Weights of a small transformer language model: rotary positions.
Each number is 50 + 15 x the weight over its row's rms, rounded and kept within 0 to 99. Layers, rows and columns count from 0. The size before them is the row's rms in percent of the matrix's.

# up: layer 10 MLP up, 640x320, rms 0.0806, rows 54-108, columns 160-199
# down: layer 10 MLP down (transposed), 640x320, rms 0.0741, rows 54-107, columns 160-199
# gate: layer 10 MLP gate, 640x320, rms 0.0785, rows 55-108, columns 160-199
up54 107:49 43 56 70 64 59 44 31 43 56 15 51 61 58 43 71 78 25 59 26 67 67 35 71 41 32 55 32 72 54 06 57 84 64 76 43 75 43 57 69
down54 104:73 21 47 57 53 74 26 46 58 69 16 53 59 44 68 43 85 45 39 61 31 59 52 39 61 48 32 49 67 53 37 78 60 56 30 66 41 54 65 23
gate55 105:56 20 41 30 65 37 50 59 49 32 23 17 41 66 59 63 46 57 74 35 34 56 38 62 19 41 55 32 67 23 56 57 63 59 23 64 65 67 19 59
up55 106:61 44 52 71 52 46 41 69 35 54 48 45 53 50 98 64 48 28 52 62 41 54 74 36 50 38 53 44 59 66 49 15 47 24 45 48 62 50 34 70
down55 105:58 42 28 60 37 72 47 60 48 29 44 60 10 50 43 41 55 68 52 63 54 41 50 42 37 17 63 47 73 48 46 25 49 62 53 86 64 66 35 59
gate56 093:45 47 37 84 52 63 35 50 59 70 29 56 39 36 53 44 38 39 55 35 42 67 36 64 43 52 46 53 60 25 39 90 58 33 42 67 41 44 66 48
up56 088:58 40 76 59 70 52 24 02 24 24 54 69 39 67 59 45 37 25 81 47 50 47 46 26 46 54 47 56 71 47 39 52 58 24 48 67 18 63 58 49
down56 096:58 51 55 58 57 56 62 51 70 70 43 61 52 59 74 32 57 75 39 45 43 76 36 46 43 54 36 55 61 57 60 59 59 73 48 50 59 56 44 65
gate57 100:38 14 53 32 67 57 40 51 15 44 55 31 75 37 42 42 60 52 24 44 42 49 80 35 32 40 79 43 61 34 51 54 23 42 50 36 67 53 40 29
up57 104:44 30 51 59 61 82 41 69 21 33 36 46 69 56 27 65 25 82 18 55 39 53 75 46 44 31 57 48 27 59 46 38 13 64 62 47 56 60 52 59
down57 103:44 44 42 31 36 49 50 47 71 41 61 44 55 56 33 49 66 68 60 84 46 21 61 53 67 37 52 20 59 50 49 39 30 43 46 55 36 37 48 49
gate58 094:65 25 62 61 44 50 60 50 60 47 54 73 39 34 46 50 32 65 53 67 45 65 55 47 32 67 67 23 69 45 50 69 51 47 23 40 58 51 61 32
up58 097:30 41 73 35 49 52 52 52 43 63 58 67 47 49 71 64 50 53 54 65 37 63 46 50 19 48 44 39 82 21 57 47 59 28 24 62 48 64 43 46
down58 096:42 38 42 76 48 38 73 55 38 51 53 60 50 35 64 36 70 41 68 23 61 67 51 74 53 19 65 68 57 40 31 46 59 38 38 57 58 44 31 76
gate59 093:54 63 45 66 39 61 56 59 58 67 65 28 41 62 31 23 57 49 50 75 32 46 60 49 37 43 62 52 29 58 43 63 82 57 61 57 26 59 42 63
up59 097:57 41 48 53 20 39 65 59 48 67 36 58 54 73 38 77 58 40 51 35 67 46 61 59 22 26 35 34 38 35 43 34 30 57 60 48 35 67 57 66
down59 099:38 24 41 46 53 70 28 63 56 29 58 43 58 42 59 46 52 47 70 37 51 54 65 59 62 69 39 56 25 69 41 61 38 64 43 26 27 47 21 55
gate60 103:39 76 42 24 47 53 65 53 67 24 64 39 31 58 26 55 30 62 72 58 59 46 42 31 27 01 60 30 25 45 62 68 54 59 78 38 53 43 56 46
up60 107:83 33 66 60 46 29 44 61 55 61 51 12 72 17 52 33 50 33 55 56 57 63 55 23 40 70 30 72 26 49 34 43 43 52 37 35 19 88 47 55
down60 101:30 58 42 42 76 48 49 57 55 30 11 44 47 42 32 28 25 36 62 58 58 31 47 54 59 63 70 22 46 46 47 37 36 67 22 48 58 40 55 69
gate61 101:55 69 38 46 38 73 66 45 35 44 53 44 60 49 33 50 54 58 75 75 62 72 31 26 62 50 32 28 23 45 79 43 39 75 43 56 79 52 38 39
up61 100:34 60 16 47 35 69 61 48 60 34 74 39 51 53 39 57 41 06 38 60 84 31 40 12 77 41 29 69 70 52 51 42 54 56 53 41 45 76 38 41
down61 109:48 42 47 58 49 58 42 60 54 42 23 36 42 56 47 36 31 13 52 42 16 45 66 33 13 35 44 45 52 54 48 44 42 30 66 67 63 45 50 14
gate62 105:26 71 21 52 50 46 58 33 80 45 62 32 88 64 40 52 49 60 56 53 33 47 30 54 66 61 30 41 49 56 44 56 41 20 96 28 50 43 48 61
up62 106:81 38 40 70 54 33 24 57 47 74 56 58 59 66 42 52 32 36 64 30 70 27 43 42 66 62 49 79 42 34 68 52 15 45 47 62 25 29 38 41
down62 103:56 41 47 40 54 66 31 60 40 52 55 42 40 46 68 56 59 67 57 65 59 54 70 58 49 66 22 52 47 87 25 48 52 39 58 73 38 64 54 59
gate63 095:39 72 52 80 91 51 74 49 17 15 49 69 29 53 47 58 36 80 55 61 29 48 37 43 50 63 37 51 49 51 56 56 60 60 58 52 49 59 43 46
up63 095:54 58 16 27 65 32 52 36 24 53 53 64 68 44 60 67 62 54 36 47 45 30 40 33 60 74 54 66 40 50 44 52 53 27 46 33 46 45 48 39
down63 097:47 48 76 38 77 78 05 52 75 27 36 42 77 47 45 54 91 54 36 80 51 25 27 61 41 61 88 58 47 64 53 40 39 75 61 34 46 65 16 64
gate64 101:29 30 45 46 53 32 61 28 62 30 41 27 40 49 66 17 45 65 49 59 42 52 50 49 40 72 67 22 26 58 47 32 43 37 26 50 82 29 59 60
up64 103:65 45 54 38 53 53 43 72 35 29 58 57 65 33 52 53 55 62 33 37 38 67 40 40 53 48 49 74 78 53 48 52 66 46 48 42 49 50 62 32
down64 104:26 77 15 27 21 57 40 56 42 66 64 42 59 40 36 55 27 64 57 52 60 48 44 83 34 55 75 47 62 38 34 83 59 42 58 29 51 16 37 74
gate65 105:28 45 51 58 63 44 59 44 55 33 52 53 43 85 39 54 68 34 58 35 77 58 32 37 32 48 64 54 54 44 46 72 40 43 43 50 37 58 57 45
up65 105:64 24 69 58 53 57 38 58 01 59 20 63 53 55 65 36 80 24 48 53 51 47 33 59 63 73 28 61 54 60 24 27 28 68 35 46 32 70 65 61
down65 102:47 56 76 46 41 65 52 50 29 39 38 25 42 46 56 32 22 79 26 47 57 36 54 65 66 66 63 61 59 56 44 17 55 40 77 48 89 49 64 64
gate66 104:32 77 52 32 30 39 58 60 68 55 74 37 46 59 55 45 52 39 43 51 40 42 33 67 52 64 16 30 39 61 56 32 45 66 44 54 55 38 77 02
up66 099:20 48 50 44 87 47 32 74 56 39 57 55 42 16 51 46 45 60 56 60 38 61 44 35 24 73 58 52 48 57 54 62 33 53 55 47 21 24 70 40
down66 099:55 62 64 22 66 38 55 44 39 58 37 42 56 41 64 53 57 75 80 45 42 37 31 44 67 62 27 68 52 61 37 36 31 70 38 48 34 50 35 40
gate67 098:60 50 62 43 70 35 41 45 54 49 56 56 71 47 28 64 62 47 63 55 54 37 63 17 27 58 64 63 42 48 38 25 40 43 39 68 42 44 66 46
up67 098:38 56 60 39 60 60 47 47 55 28 44 65 60 55 46 61 55 69 40 53 61 25 86 52 51 39 64 48 64 77 59 64 75 57 53 49 45 45 64 28
down67 098:29 66 78 56 35 67 16 71 65 66 50 30 77 47 37 79 29 94 23 50 57 45 46 77 45 52 28 42 41 59 57 48 68 43 46 62 26 50 45 64
gate68 113:31 46 48 51 48 36 67 41 23 46 82 32 36 55 46 33 36 79 84 27 61 65 66 60 45 62 16 56 34 45 77 40 59 62 46 38 58 38 76 43
up68 107:47 80 47 65 57 53 41 71 40 33 33 14 36 38 48 61 44 54 59 62 63 71 65 36 48 68 57 42 84 43 70 67 49 46 63 47 42 68 65 67
down68 101:72 44 69 38 48 49 53 43 15 63 36 44 46 44 60 42 31 49 69 82 55 59 35 44 35 43 41 54 44 10 64 43 52 27 54 83 36 63 59 68
gate69 106:37 73 78 35 57 45 43 50 71 18 42 78 85 16 10 78 45 58 72 60 37 58 42 38 40 29 55 64 27 55 26 58 54 31 54 37 39 51 45 56
up69 105:61 54 44 52 89 51 39 62 34 55 49 46 41 62 41 35 78 45 59 50 31 45 26 36 61 63 38 45 51 32 55 46 44 36 58 49 51 37 56 48
down69 102:55 75 44 43 69 53 36 52 25 30 47 35 38 22 37 69 49 58 55 56 66 40 33 25 45 28 57 32 32 34 48 21 56 76 36 63 35 41 46 47
gate70 100:53 25 67 32 76 64 23 34 58 36 65 48 34 60 40 56 42 50 63 35 52 55 51 27 49 84 65 67 37 39 69 46 50 71 48 30 27 57 25 57
up70 102:60 68 57 06 43 50 49 31 62 57 58 37 59 74 66 38 38 51 65 88 61 65 31 14 62 59 47 64 36 68 49 67 53 50 50 28 71 62 53 50
down70 101:33 51 29 71 66 53 50 93 57 68 30 59 13 48 33 41 54 32 51 00 50 59 35 72 40 40 48 58 62 00 43 43 36 65 45 30 36 72 29 40
gate71 102:35 91 61 55 51 37 61 60 27 27 36 51 83 35 58 37 56 59 52 60 59 55 40 36 52 59 81 73 54 26 49 49 58 43 57 39 53 39 71 56
up71 103:57 55 41 43 51 38 39 43 70 62 71 51 55 41 55 75 71 54 74 40 60 57 48 35 56 57 66 75 46 34 69 32 74 52 55 58 73 50 35 30
down71 104:64 41 50 39 32 54 56 73 54 62 32 68 16 31 45 78 49 67 90 25 47 34 51 67 59 52 33 66 11 31 53 36 33 47 53 51 66 41 35 71
gate72 101:64 37 32 26 46 65 86 32 53 56 47 38 41 47 61 66 42 45 54 73 43 50 73 52 52 60 38 59 19 77 72 34 58 70 49 56 44 31 46 73
up72 105:40 82 28 53 56 38 22 53 36 60 12 45 26 63 39 57 54 56 43 51 75 50 43 48 61 59 55 27 33 50 32 57 47 29 61 57 37 58 49 38
down72 104:47 50 55 59 57 69 43 47 59 69 42 58 52 45 58 55 58 34 42 39 58 44 55 67 45 35 38 47 48 24 25 33 54 32 24 43 49 74 30 37
gate73 096:35 47 19 64 59 66 54 47 47 28 49 40 53 62 49 27 77 34 29 41 64 25 57 56 80 66 52 33 59 42 61 69 55 70 45 21 47 68 59 77
up73 094:46 26 38 59 70 68 43 67 42 54 60 27 38 50 28 10 36 44 39 27 47 71 65 32 53 46 49 50 79 44 67 66 43 53 58 65 56 42 55 69
down73 097:68 41 53 50 58 48 50 42 50 63 70 33 35 45 46 60 43 68 72 48 52 33 44 54 55 45 57 69 56 28 65 22 29 58 47 60 62 58 46 19
gate74 100:27 37 18 14 25 44 41 47 41 58 78 27 40 52 70 36 46 48 51 59 51 51 30 16 54 50 43 19 74 49 11 28 34 46 53 29 48 55 59 44
up74 101:69 36 60 37 42 98 70 66 48 48 56 32 42 46 75 44 39 41 32 27 51 65 35 50 51 45 54 19 88 38 74 33 50 37 28 50 61 52 30 39
down74 096:85 54 65 51 68 50 39 69 16 48 41 54 38 46 69 03 50 41 40 41 21 62 40 32 43 47 63 49 57 39 45 51 60 41 46 52 38 71 65 56
gate75 098:69 27 66 68 59 62 59 38 49 56 53 60 59 62 44 32 35 57 45 53 33 49 81 56 23 29 55 51 70 11 70 35 60 71 51 77 86 66 44 33
up75 097:35 40 47 33 40 57 65 45 43 39 49 26 59 58 35 25 54 40 64 53 30 51 44 58 52 65 51 52 71 79 27 47 72 66 75 39 57 31 33 39
down75 101:40 71 41 66 61 44 67 34 48 88 60 66 41 40 81 50 55 69 52 38 40 44 67 64 56 30 61 40 73 46 64 53 35 36 50 56 99 77 40 22
gate76 101:44 65 40 34 44 12 57 62 26 54 68 56 43 49 31 33 73 53 25 55 53 48 73 44 51 56 70 51 36 50 67 63 70 28 60 69 38 80 41 37
up76 102:59 68 38 26 76 27 69 40 28 76 56 67 52 48 42 30 44 80 23 27 56 57 83 18 33 47 67 42 45 63 58 80 50 49 32 43 33 41 41 83
down76 102:76 38 40 40 37 68 65 53 50 80 45 64 47 37 33 55 54 91 44 63 61 33 41 40 56 51 60 53 56 47 38 77 68 48 47 46 41 76 52 17
gate77 103:23 51 60 57 80 51 54 43 47 48 61 50 46 55 50 67 50 44 47 56 34 33 66 32 36 51 53 50 58 68 30 57 37 47 57 35 44 55 67 43
up77 101:28 55 45 42 63 48 44 44 44 22 46 57 57 68 60 34 40 65 44 60 53 31 49 52 19 44 50 52 39 64 68 64 76 41 38 25 65 47 40 41
down77 101:27 47 62 49 59 45 26 25 74 45 69 62 65 34 71 55 37 46 63 65 63 26 64 58 59 41 65 82 50 48 64 74 59 61 39 51 45 49 61 45
gate78 099:53 85 75 59 87 39 39 37 41 54 76 32 57 29 66 18 55 65 34 51 51 51 69 48 59 04 39 35 48 37 54 54 51 38 43 39 51 56 40 35
up78 100:37 63 38 34 52 46 65 33 39 56 60 35 58 27 35 56 44 66 57 17 42 31 54 54 45 51 18 65 35 28 72 72 46 69 41 39 53 36 37 41
down78 100:38 48 53 82 41 45 40 66 47 64 52 25 69 72 53 63 49 20 47 51 51 16 61 52 34 30 26 29 56 53 33 46 34 58 51 47 73 49 46 42
gate79 102:47 32 30 53 47 48 46 51 14 42 41 75 33 56 66 44 47 46 41 43 46 32 61 19 62 56 76 54 27 48 34 58 48 58 55 34 68 60 44 59
up79 102:45 54 24 29 59 17 39 58 40 25 37 30 75 47 42 48 55 43 38 57 36 53 36 42 43 69 36 73 45 51 58 59 46 40 51 32 19 38 49 51
down79 099:32 68 49 61 32 36 46 47 55 39 28 32 38 39 50 60 52 55 38 75 76 52 36 66 61 15 29 38 55 67 58 62 45 32 70 42 59 46 87 33
gate80 099:52 59 39 38 53 52 17 34 32 60 61 49 51 66 63 52 78 70 44 54 51 48 59 30 38 66 81 53 54 42 23 60 71 59 67 43 27 56 25 23
up80 100:58 50 53 48 52 54 52 57 60 55 41 65 56 31 34 50 63 33 64 52 47 32 68 85 39 34 45 09 71 56 52 35 53 39 41 37 61 59 42 67
down80 096:73 44 63 36 62 78 65 50 71 52 65 23 43 45 38 47 36 33 51 66 23 33 62 65 52 53 72 33 75 37 34 64 53 44 60 47 40 47 26 67
gate81 101:44 35 24 69 57 41 47 52 46 66 62 95 38 56 47 74 53 81 51 36 77 55 47 52 63 43 46 42 49 57 60 36 48 59 36 29 51 69 43 41
up81 100:48 86 46 52 51 59 60 41 74 37 70 40 64 61 61 54 27 33 87 36 57 46 48 59 24 76 38 63 54 39 33 83 29 23 72 41 50 51 53 44
down81 106:69 14 60 54 49 37 50 37 50 41 34 51 45 70 36 58 44 58 48 24 41 36 58 24 39 50 27 49 42 71 52 45 31 63 70 56 58 41 50 54
gate82 094:55 44 52 36 72 80 47 23 48 46 63 54 71 23 56 25 63 37 26 59 63 28 60 63 44 23 48 52 36 27 36 50 53 69 52 50 58 54 64 42
up82 098:39 33 73 56 94 66 50 43 44 40 56 58 35 51 66 50 31 65 57 49 58 67 67 36 64 62 47 64 47 50 43 67 57 40 49 38 58 58 26 52
down82 099:47 39 56 59 47 32 41 51 34 46 51 60 60 62 52 64 53 22 47 65 44 44 81 42 26 62 61 50 43 64 58 41 48 39 65 42 27 17 24 49
gate83 096:52 46 46 28 67 50 48 20 55 50 73 59 47 58 54 32 49 47 46 63 50 72 70 42 64 79 56 64 64 67 43 46 44 60 77 50 74 38 69 58
up83 097:71 47 40 57 23 46 47 27 50 72 44 39 52 64 58 52 52 51 31 46 74 61 13 41 59 44 85 64 58 47 57 51 54 56 66 30 53 51 63 50
down83 099:59 59 48 34 87 25 56 43 92 71 63 73 54 73 45 53 50 52 39 35 80 44 32 30 34 70 70 51 53 66 22 62 63 65 75 52 42 41 42 70
gate84 100:59 26 47 55 41 25 38 49 66 36 60 43 63 47 67 36 43 45 57 71 59 37 70 43 47 60 73 44 46 49 51 64 55 25 44 57 62 16 45 61
up84 101:68 32 47 61 09 33 76 34 58 38 71 59 31 35 50 43 51 30 31 40 38 24 63 63 32 39 61 47 61 30 26 61 35 44 40 49 65 43 26 33
down84 100:44 34 45 45 47 51 35 63 33 28 56 33 58 46 59 63 35 55 53 37 40 28 24 64 73 38 77 59 34 47 61 54 61 46 50 25 49 19 39 48
gate85 099:55 69 34 61 62 67 71 43 72 44 81 57 47 65 60 61 74 60 69 58 57 54 41 22 58 51 16 33 66 07 61 48 30 47 63 45 50 43 31 44
up85 101:83 62 68 73 53 47 49 73 68 38 51 64 66 92 54 38 67 31 50 63 27 58 64 57 76 52 23 71 31 50 43 48 44 61 24 38 60 36 73 45
down85 101:52 64 56 54 66 32 51 77 52 54 55 57 61 49 63 43 49 28 51 23 67 60 45 43 37 39 58 47 50 47 38 36 55 36 27 52 46 50 66 37
gate86 105:17 37 40 81 61 45 26 73 46 47 54 59 57 34 31 52 51 54 46 37 60 52 43 58 56 61 59 65 54 55 58 80 43 67 25 40 80 36 41 36
up86 103:32 54 44 39 58 54 44 91 55 75 69 29 69 61 50 69 36 81 47 40 46 50 31 45 36 11 58 22 58 51 71 33 27 53 35 49 66 61 73 48
down86 105:49 35 34 58 46 55 62 53 70 48 33 76 45 54 62 78 11 39 58 59 46 75 36 66 67 74 63 63 50 48 65 72 41 47 57 30 34 81 57 71
gate87 097:44 39 63 60 60 45 41 57 63 54 39 57 30 66 38 56 46 24 62 53 68 39 48 71 49 51 35 70 55 57 56 60 47 46 50 24 37 57 29 52
up87 102:67 26 51 63 56 56 55 42 33 38 46 45 69 41 44 78 48 60 45 48 38 49 30 54 62 63 62 40 40 42 38 50 57 63 40 61 48 22 44 74
down87 102:75 40 42 57 39 43 43 52 56 39 50 22 49 57 24 39 67 33 53 52 37 33 41 69 27 76 80 53 63 72 56 55 57 67 58 76 42 46 43 13
gate88 097:66 41 46 58 51 58 50 33 45 62 46 52 58 16 41 53 77 39 47 33 50 40 71 47 72 43 53 41 56 54 57 60 81 24 53 72 42 47 61 38
up88 095:53 51 39 27 24 27 65 36 29 64 71 15 32 56 52 46 45 38 38 39 52 44 45 43 56 51 12 59 43 57 67 35 41 76 44 52 30 85 52 54
down88 099:57 54 38 55 31 36 33 72 60 48 76 91 39 84 63 55 42 50 59 46 47 54 62 63 16 18 46 61 68 45 73 74 51 51 42 34 63 70 65 24
gate89 104:38 35 44 52 57 71 45 69 41 43 54 41 56 27 34 62 51 55 38 24 49 50 59 25 60 29 54 42 51 50 50 69 68 56 65 28 38 44 65 34
up89 103:56 56 45 41 31 51 71 43 54 52 55 54 66 46 44 63 74 33 50 54 55 67 25 63 54 29 68 21 42 59 75 52 38 34 70 34 40 53 47 32
down89 104:70 33 39 61 72 67 59 57 57 27 40 51 78 50 41 49 52 28 47 44 65 54 29 58 35 50 51 50 41 50 45 47 48 66 42 27 38 77 79 54
gate90 099:60 49 47 47 59 49 56 52 30 37 42 65 40 68 60 58 43 29 39 39 38 44 73 56 72 47 22 58 40 71 52 59 51 47 36 35 84 52 55 66
up90 099:60 63 83 49 38 50 66 58 65 58 87 50 44 39 44 60 82 46 33 64 66 52 35 35 75 70 47 61 49 23 48 48 60 83 50 78 50 46 64 31
down90 101:39 45 49 66 66 32 62 16 66 26 56 49 69 62 62 54 39 47 63 59 65 46 66 49 58 59 48 58 68 73 47 30 37 50 49 35 19 50 42 57
gate91 100:43 44 65 15 43 51 50 52 56 81 40 58 27 67 81 40 57 33 56 56 60 44 21 61 55 61 59 43 56 20 54 71 43 48 53 44 53 44 75 69
up91 098:32 44 40 46 55 35 41 48 68 62 53 70 57 40 28 30 39 58 21 52 72 39 61 71 58 64 67 41 64 47 72 44 32 46 41 29 45 58 41 51
down91 097:55 46 52 43 56 43 60 46 55 38 40 37 47 26 47 17 47 05 38 38 65 54 17 68 74 47 32 53 58 42 36 29 68 47 57 51 54 54 55 44
gate92 100:49 50 41 55 52 87 43 47 69 47 36 30 67 33 33 41 57 64 62 22 42 43 51 49 46 25 38 53 29 48 86 77 29 60 77 37 46 58 51 72
up92 103:53 40 48 30 42 58 34 35 53 73 69 36 65 31 53 39 25 70 62 45 43 62 37 32 37 28 51 98 48 55 43 63 50 49 53 65 53 50 51 48
down92 103:77 22 59 43 57 34 99 92 57 43 63 59 50 62 36 47 44 39 62 53 56 74 66 75 45 73 58 26 57 51 90 34 31 37 27 46 19 78 57 51
gate93 100:56 37 52 85 14 58 54 50 15 39 38 70 76 46 62 44 36 51 39 25 57 33 55 39 38 58 41 62 51 50 38 50 52 43 49 55 61 56 36 25
up93 100:64 52 63 45 72 56 33 38 61 24 30 67 26 33 42 42 36 28 54 58 53 44 48 33 34 69 50 32 63 58 58 54 48 34 33 64 57 40 49 60
down93 100:52 68 30 51 86 64 45 57 56 33 56 84 66 49 64 72 57 61 65 69 53 58 18 47 67 59 60 52 58 44 40 46 32 58 64 44 48 50 27 31
gate94 100:52 59 59 22 71 51 35 33 19 52 74 47 29 54 24 46 49 48 53 58 63 40 26 45 59 64 63 30 53 42 12 34 57 22 52 54 53 66 46 40
up94 097:25 34 47 62 46 83 34 51 46 43 36 49 56 50 76 42 58 43 58 38 61 32 52 41 56 49 70 84 43 51 56 63 39 48 50 54 85 56 39 28
down94 099:36 64 62 46 52 65 43 60 70 26 34 35 41 43 68 67 51 49 64 57 66 52 50 45 51 78 46 49 48 53 57 71 26 42 34 22 46 63 34 39
gate95 100:36 92 61 51 40 48 43 54 69 47 65 81 50 42 75 53 59 72 58 49 21 61 55 49 51 58 37 51 42 68 18 54 50 76 26 35 69 57 46 57
up95 096:65 24 55 61 51 61 48 45 50 58 37 58 12 60 45 66 44 31 81 41 67 84 44 53 63 56 51 54 65 38 51 53 80 41 78 42 42 44 60 36
down95 097:34 58 51 56 42 62 42 61 60 49 36 45 73 46 48 15 46 46 51 45 57 65 38 29 47 50 64 53 48 35 37 68 76 28 42 55 33 50 57 56
gate96 098:65 38 45 56 61 30 58 48 53 61 79 45 85 35 41 52 40 56 52 78 44 32 48 63 33 63 36 38 48 64 64 29 79 91 63 53 55 76 35 11
up96 098:40 67 58 69 55 43 57 53 41 70 48 42 39 27 40 55 43 26 54 40 22 58 55 37 48 57 67 54 45 27 37 53 43 34 49 60 63 40 45 42
down96 098:53 39 40 47 69 68 53 40 49 77 28 40 55 29 88 17 55 38 75 68 38 48 28 60 72 34 57 28 56 56 67 74 43 66 99 53 64 45 39 42
gate97 098:62 51 78 20 60 32 40 31 42 66 64 43 41 73 57 82 52 49 50 38 80 75 72 41 86 68 32 27 59 47 55 42 50 50 32 65 73 32 24 49
up97 102:52 47 53 36 54 27 32 51 59 41 59 54 50 20 66 32 74 55 46 47 55 32 76 63 62 59 39 47 59 69 44 03 51 37 66 40 62 44 56 58
down97 102:37 74 65 65 67 62 30 35 60 48 45 64 78 33 58 37 08 53 47 68 69 12 55 38 29 57 63 54 77 21 47 30 37 62 41 52 51 60 61 90
gate98 098:46 54 40 31 26 40 64 35 38 70 66 54 47 49 45 39 74 59 57 50 30 51 66 56 65 39 71 28 91 36 35 57 32 31 32 60 82 62 44 55
up98 099:29 20 48 45 44 67 28 78 60 67 78 41 55 56 54 45 63 31 63 49 48 58 48 12 48 53 64 57 64 67 48 65 37 26 44 51 68 63 71 38
down98 097:58 40 28 48 71 25 50 47 51 41 45 48 43 44 62 56 42 68 44 30 50 71 47 35 14 76 74 43 64 36 71 34 57 34 56 40 41 49 46 37
gate99 100:53 44 73 04 60 66 52 40 39 46 53 47 62 69 83 39 48 66 63 32 61 11 55 59 47 65 47 45 43 29 35 52 42 40 45 42 43 36 57 34
up99 107:35 60 44 64 63 30 69 65 57 32 53 47 44 47 31 47 28 44 64 29 57 36 55 22 51 32 21 36 28 57 22 32 60 50 74 44 50 56 62 29
down99 103:37 33 50 70 60 17 48 34 57 34 59 56 27 39 51 58 47 50 39 48 49 71 64 41 48 48 44 30 58 48 46 50 32 34 71 64 37 55 48 37
gate100 094:45 44 49 52 63 26 35 51 39 38 50 40 51 46 53 46 29 45 38 63 57 58 78 39 64 39 32 47 48 39 42 55 73 58 36 54 70 23 62 69
up100 098:66 41 52 65 62 61 47 63 42 26 70 53 49 62 47 01 37 43 60 44 40 43 35 66 52 22 72 54 50 41 26 31 68 81 29 41 46 29 25 67
down100 097:50 44 40 34 66 32 69 43 56 35 33 57 71 47 51 78 44 17 47 27 58 06 36 69 38 68 47 48 44 68 10 50 43 74 42 51 51 33 76 63
gate101 101:48 70 54 54 51 46 59 36 65 39 29 59 67 70 40 58 91 84 81 49 20 66 69 65 48 19 37 65 68 52 66 79 30 43 46 47 41 57 62 66
up101 099:36 59 40 29 67 55 63 44 52 36 61 22 49 59 50 84 48 72 56 35 68 39 21 47 51 48 24 29 30 51 36 42 36 49 50 49 38 48 49 57
down101 105:51 38 63 55 62 71 35 50 48 40 39 49 80 19 10 61 60 53 64 51 43 39 54 34 55 25 46 54 54 33 56 54 49 71 28 36 69 22 46 35
gate102 100:54 49 64 27 72 43 31 53 68 50 59 46 67 61 35 39 54 43 20 57 45 56 48 75 50 51 53 41 19 29 70 23 43 57 43 58 31 39 71 41
up102 096:49 41 40 63 69 62 57 55 55 57 21 39 49 58 33 24 58 67 52 35 41 33 54 42 52 61 24 69 54 30 58 40 66 73 55 49 52 38 48 43
down102 095:44 67 11 54 72 64 24 65 59 59 71 56 51 41 33 30 35 77 69 40 44 41 49 75 40 56 26 51 68 45 45 69 55 47 52 82 46 39 56 50
gate103 099:58 17 60 56 40 51 43 61 49 71 55 47 38 59 48 26 40 50 28 59 58 58 59 65 53 42 66 46 94 37 57 68 93 37 46 55 52 68 51 38
up103 101:39 42 52 26 66 35 67 31 47 38 51 64 39 57 91 64 52 56 25 50 20 67 15 49 53 66 62 59 47 34 43 47 36 82 38 59 57 26 55 78
down103 099:69 32 54 45 43 54 12 52 31 68 61 78 55 54 67 43 80 22 19 38 64 41 35 64 60 57 45 74 80 53 64 53 67 42 46 25 47 49 69 64
gate104 104:40 59 51 56 52 63 26 53 50 82 63 54 58 60 42 46 32 38 48 32 52 54 30 82 58 46 47 65 31 51 57 56 31 52 38 63 32 75 28 53
up104 097:54 36 51 22 44 65 63 42 57 57 23 48 57 37 66 35 67 68 53 27 73 57 70 52 64 43 56 63 25 62 34 34 66 25 51 51 65 50 45 39
down104 093:55 45 26 55 36 69 28 39 50 74 31 15 47 20 72 58 40 46 47 72 47 50 25 54 33 51 76 48 59 37 55 34 15 63 61 77 71 50 52 51
gate105 101:45 28 38 55 61 52 46 51 48 51 10 52 40 42 60 56 10 30 40 50 30 35 70 84 46 37 44 35 42 84 57 63 31 74 38 48 32 79 41 45
up105 104:36 53 25 45 45 40 47 56 68 41 51 41 52 31 49 60 33 19 40 72 52 54 39 69 53 44 56 30 64 62 61 45 53 71 40 41 47 60 52 59
down105 102:69 36 52 49 62 53 59 26 55 36 61 65 68 54 55 50 65 59 43 45 46 74 55 52 57 44 25 64 67 34 41 51 29 42 42 73 52 67 41 55
gate106 104:44 59 33 48 70 47 45 63 70 51 42 59 48 35 48 58 41 57 46 50 57 66 58 77 76 35 46 68 14 41 50 71 33 67 32 49 75 39 69 43
up106 101:70 47 57 81 26 36 41 34 54 63 70 28 43 41 54 34 32 53 40 60 78 35 16 40 52 40 57 35 55 60 54 53 63 52 37 64 57 35 17 47
down106 104:48 67 47 45 34 78 45 62 26 39 43 53 47 52 44 46 52 55 36 52 70 25 70 37 54 61 69 61 64 64 48 50 67 36 72 56 55 50 60 62
gate107 099:34 38 71 40 20 67 25 55 12 66 34 60 51 47 66 64 50 32 39 48 60 60 70 49 43 81 71 46 67 50 65 40 56 66 50 51 75 38 39 50
up107 100:60 35 66 61 56 62 29 47 77 46 53 36 60 53 30 55 54 26 47 21 65 53 29 38 47 67 57 36 92 66 76 48 60 50 55 61 44 49 54 62
down107 099:51 77 57 36 37 67 50 89 35 61 65 53 32 75 90 39 48 48 62 50 16 53 33 38 38 57 55 46 47 67 46 54 58 44 48 39 51 48 59 31
gate108 099:69 65 51 40 36 42 31 54 35 51 55 68 24 80 54 50 90 65 37 51 47 89 34 53 47 55 39 77 41 41 56 64 27 40 33 52 56 46 38 57
up108 102:69 27 50 47 34 66 43 65 53 44 17 47 45 77 47 71 69 50 48 68 76 34 47 70 48 54 51 39 41 50 22 33 52 54 72 30 38 35 89 27